Weights of a small GPT-style language model, trained from scratch on English Wikipedia.
Size: width 96, MLP 384 GELU, 2.17M parameters.
Architecture: LayerNorm before each block, biases, attention and MLP in parallel.
Training: a variant of Adam for these matrices, 129M tokens, 7844 steps.
Each number is 500 + 50 x the weight over its row's rms, rounded and kept within 0 to 999. Layers, rows and columns count from 0. Numbers have three digits each. The size before them is the row's rms in percent of the matrix's.

# layer 7 attention output, 96x96, rms 0.0882, rows 68-95, columns 0-95
103:499411470553469486510468429494498580471470451518515445511575504492516488608446557493512408478478564583584516513404457511495507471558420516513428412450552506563507471454503518502535471456468547468572535519454533548440548565398400458460594504468480460404446487502513414468570549444436548549
097:503560472530523479471538495435500577583426420415613454570503582572395567584472470454552530515395417486534601524427502496484487526455546511530481469475385465457509500510441530543479465509500549444486461510456465439514462534445497552499510484504529565448414570473461565468483480502590554553
087:611535483523419439413477459448564489592436491468467517510462511523431484573507459437547492519572558447512438443553465557504421509466537552446581450452497432405428475530683504539476475519495490484403513488549482480526465442426472541488538508489527587520563511537512518479413476508544479505
091:469482500503547455435548489422513527589378488498511503552461521494401518555561492430476430521480456507370511459586534522581517545573442552430506440508524589448494444605501546492511470494470491476526482492424495609428416528500476425491569459456437486460486579493468497552488502413486492428
117:449427454441520422407551474451625516498519391486421488605452470553464577557549529420599526420507551482470418544504492477462502547466500563417480563551514453567567397528573465513456482484552498470493562466486477533480495440502483516452464433462488481489564535551515501446540456514541443433
082:492463428616593514478473430499470544541464492505599516564526475446489420443542415517494483486588571523434485492442480575422450438545378555528534455513475516622563535550439496493514467486532558524493482507521501468474477450506456535489547556556531485525467514458463409534400640487523506524
128:568485612509461510525439544427545535416449552479457657396435566571482502454502605480470529595462530508498554531531474523491479495501484463523504538524595506489476412531572463446456540535461407551502474511519477428492547503519565511530517501541605497470557549455502481500468585573578512547
096:371537526444538457528542424494557477437457557514485508452552519445622507450474471455450608565423466515395502485467485489465486532410454534497522538507384576455437553526425587527454500498488477484491476596532526475416523573482523529497419533442478528576516498455541457512443496559524562538
111:438462491518525420571554471459580499429428492497467497516479523595469568543553579557571602456512474461434544431523456508635542507469490483442347426504496465468502414479563491542511468499508493527450436472505485430515478483543523542582491435527459558579485494538508519510480531545560471615
111:445429442567427538578570542525507480473521401524505504537506415572522461479572561464435483462444446529465445522498454594601507514541501451465501491481464523432499568470421494494484500523461533479526583550436483516552600424462478436473509558473539570477546429534552590535603494564407479441
104:468555541511616512508513445503496486455502507583536608543536527517538554484530423474448497469492454482506445573466564516545547359504533477508494537450392468583596466517435498433456487532474460416554523487519444417453536497488494431464533533565439536561420493496514427415415509465514457405
112:615560563493536511533567462531473446594580640489450491504425594567527568528548533414455512600511527386576475545519466443475535544481505503534568549466504470509540509568548516527466498574404466532523518505445514478484488528479508442506481472472381461566450529435458579495530480478489460486
090:463541462467509490419458541466513475503531501478536442492455451600356585425474548467481523504416484495398482552464455458474539466512620408490562518542489488558460578510432543439453470556460500505428498493523498437472409468499475494536472460493460547495442527540552556496634385489510459555
105:530537480484500413501494464444554503456519505368458539400441492385504507447464391542430607519623565435468496452524458518457492509466508547562491535497467414448501519500524469600525458553441555483486496448544483484454463486529553504410539552546454442495514519507457510479458590494588486407
097:396525511574521527532506458415494529509521449544505460513459575464490493440415368618502536577402490492469536431558442439546459489482418495549568556541575490434464493414450558558527633442521552512530465529488477554528537597525510518455520516486557502438499460492536487552552547506477541532
106:420531610469504574485610497630490475492486461474603531424554398455477428499406532537529536486386512489479497477519542533557553478533479521514516660453542474510491452464508466468388412528471495470494524553477472478449529454523482525482470547493507552540525442446522441545490461558520578488
085:384445478502512396503412488500430501550466523446509547525479580427522461508483307553560495518491497483539508492456536581585560474472497472564453525485474537565515577422511379546509391518464477486483521509428458449565535566435506514464482520520506475551465518528465486440437541463482525561
086:477493494409548511522502451568449534458412502388442514545496510471515502545597510558556418481520402450479348482463530483425605640517487580472493547431467482483474585462426497499532441403551452500541518507463443525486444448541497460425469535498474462544449500491453462475507477481519521465
094:564487419514486439540488404513528381544510500407502451517517591552388469491500523573569545492496540485522618419402430547446598578510566557538526459466403447459533509490610524471475466508506481560490478465544550413487489482513509505487515436519501489480483517534498562399533442546508500479
094:451461476528417415509445488524570493508531555442443446506493384569505417489391614502473437531451496448453540462507583513405446461572469563521424406457517509464439522589503471506488547462537522533461438479482558531484526486440513609512516422523471410551545467464482490548549474545478567491
112:448521557471665542477605498510459486492466446464666471506468498552453568498551470517549522400480556464515500434441516437535476463486431566465572447428578512500450549517388450548495467595481491508503494483537489415503547482487527451490412486524499450514527505507534567429470520472490424514
116:467498511415520501537497368390474582500495563438498569474437540459449516506549537483423625547578471469523469396469485518532390467494518516434533543562510426483540524495541494552521471524532408514511527487537507442507437503534518477471411477522432524535480581582526505417380522482495424500
107:352469489580579585477522669534428535470485542438574499495501522463499512440435476513525483479573426443507446544543471504455562533470554458572610500485483428522491384472475486475444494531520553520466499490462436460489579513485471493462516553530478522484416491492487478417560503457460402467
118:551548516475450584515464578532446594593498505596610540566440483541584566516512555492509447521438520544624555549419440486490563442525481471457490497509467517502522499502519488487541438456487505474577448568541553535547470604590559435510569501484543474501478466425513595599497521509461502521
100:615639469403497524441562517567494525516554558554522450589362435547476499487586424481520475432566468518525563400450437473567501476531564509441511446492447439549497467545491543439535536483559535476561489556545524509573410532561552548458497472478469457526519488512448508467503525495546481477
085:416534523469521487503549497581475489470588592454481526435519512507578395424467478584492487536488499531488454546588476457528534577547464477459408501498514441434533517478606528544517462510447523642493484462496512487473523524514465583505510552499549470509656462515503505528454557590464491622
119:504528559512464459589450492430492467543583479477433432463532637539495541517589538458530526540433443396465481452532489522513463468455533419495474557550485445556504513420524538517432492481435564486498539478484468548441471449415408510430439555463441578564518419523501477574540410456494578491
087:475436462454545464527524453563488540454439484472495517604399395557514518523533560441400512474481487536486569499567569528483471430522481569493513387515610456638545585547532498482534441538492604453514566486423515520500488439529509437500551559457462490448489473592542502527526521486478445470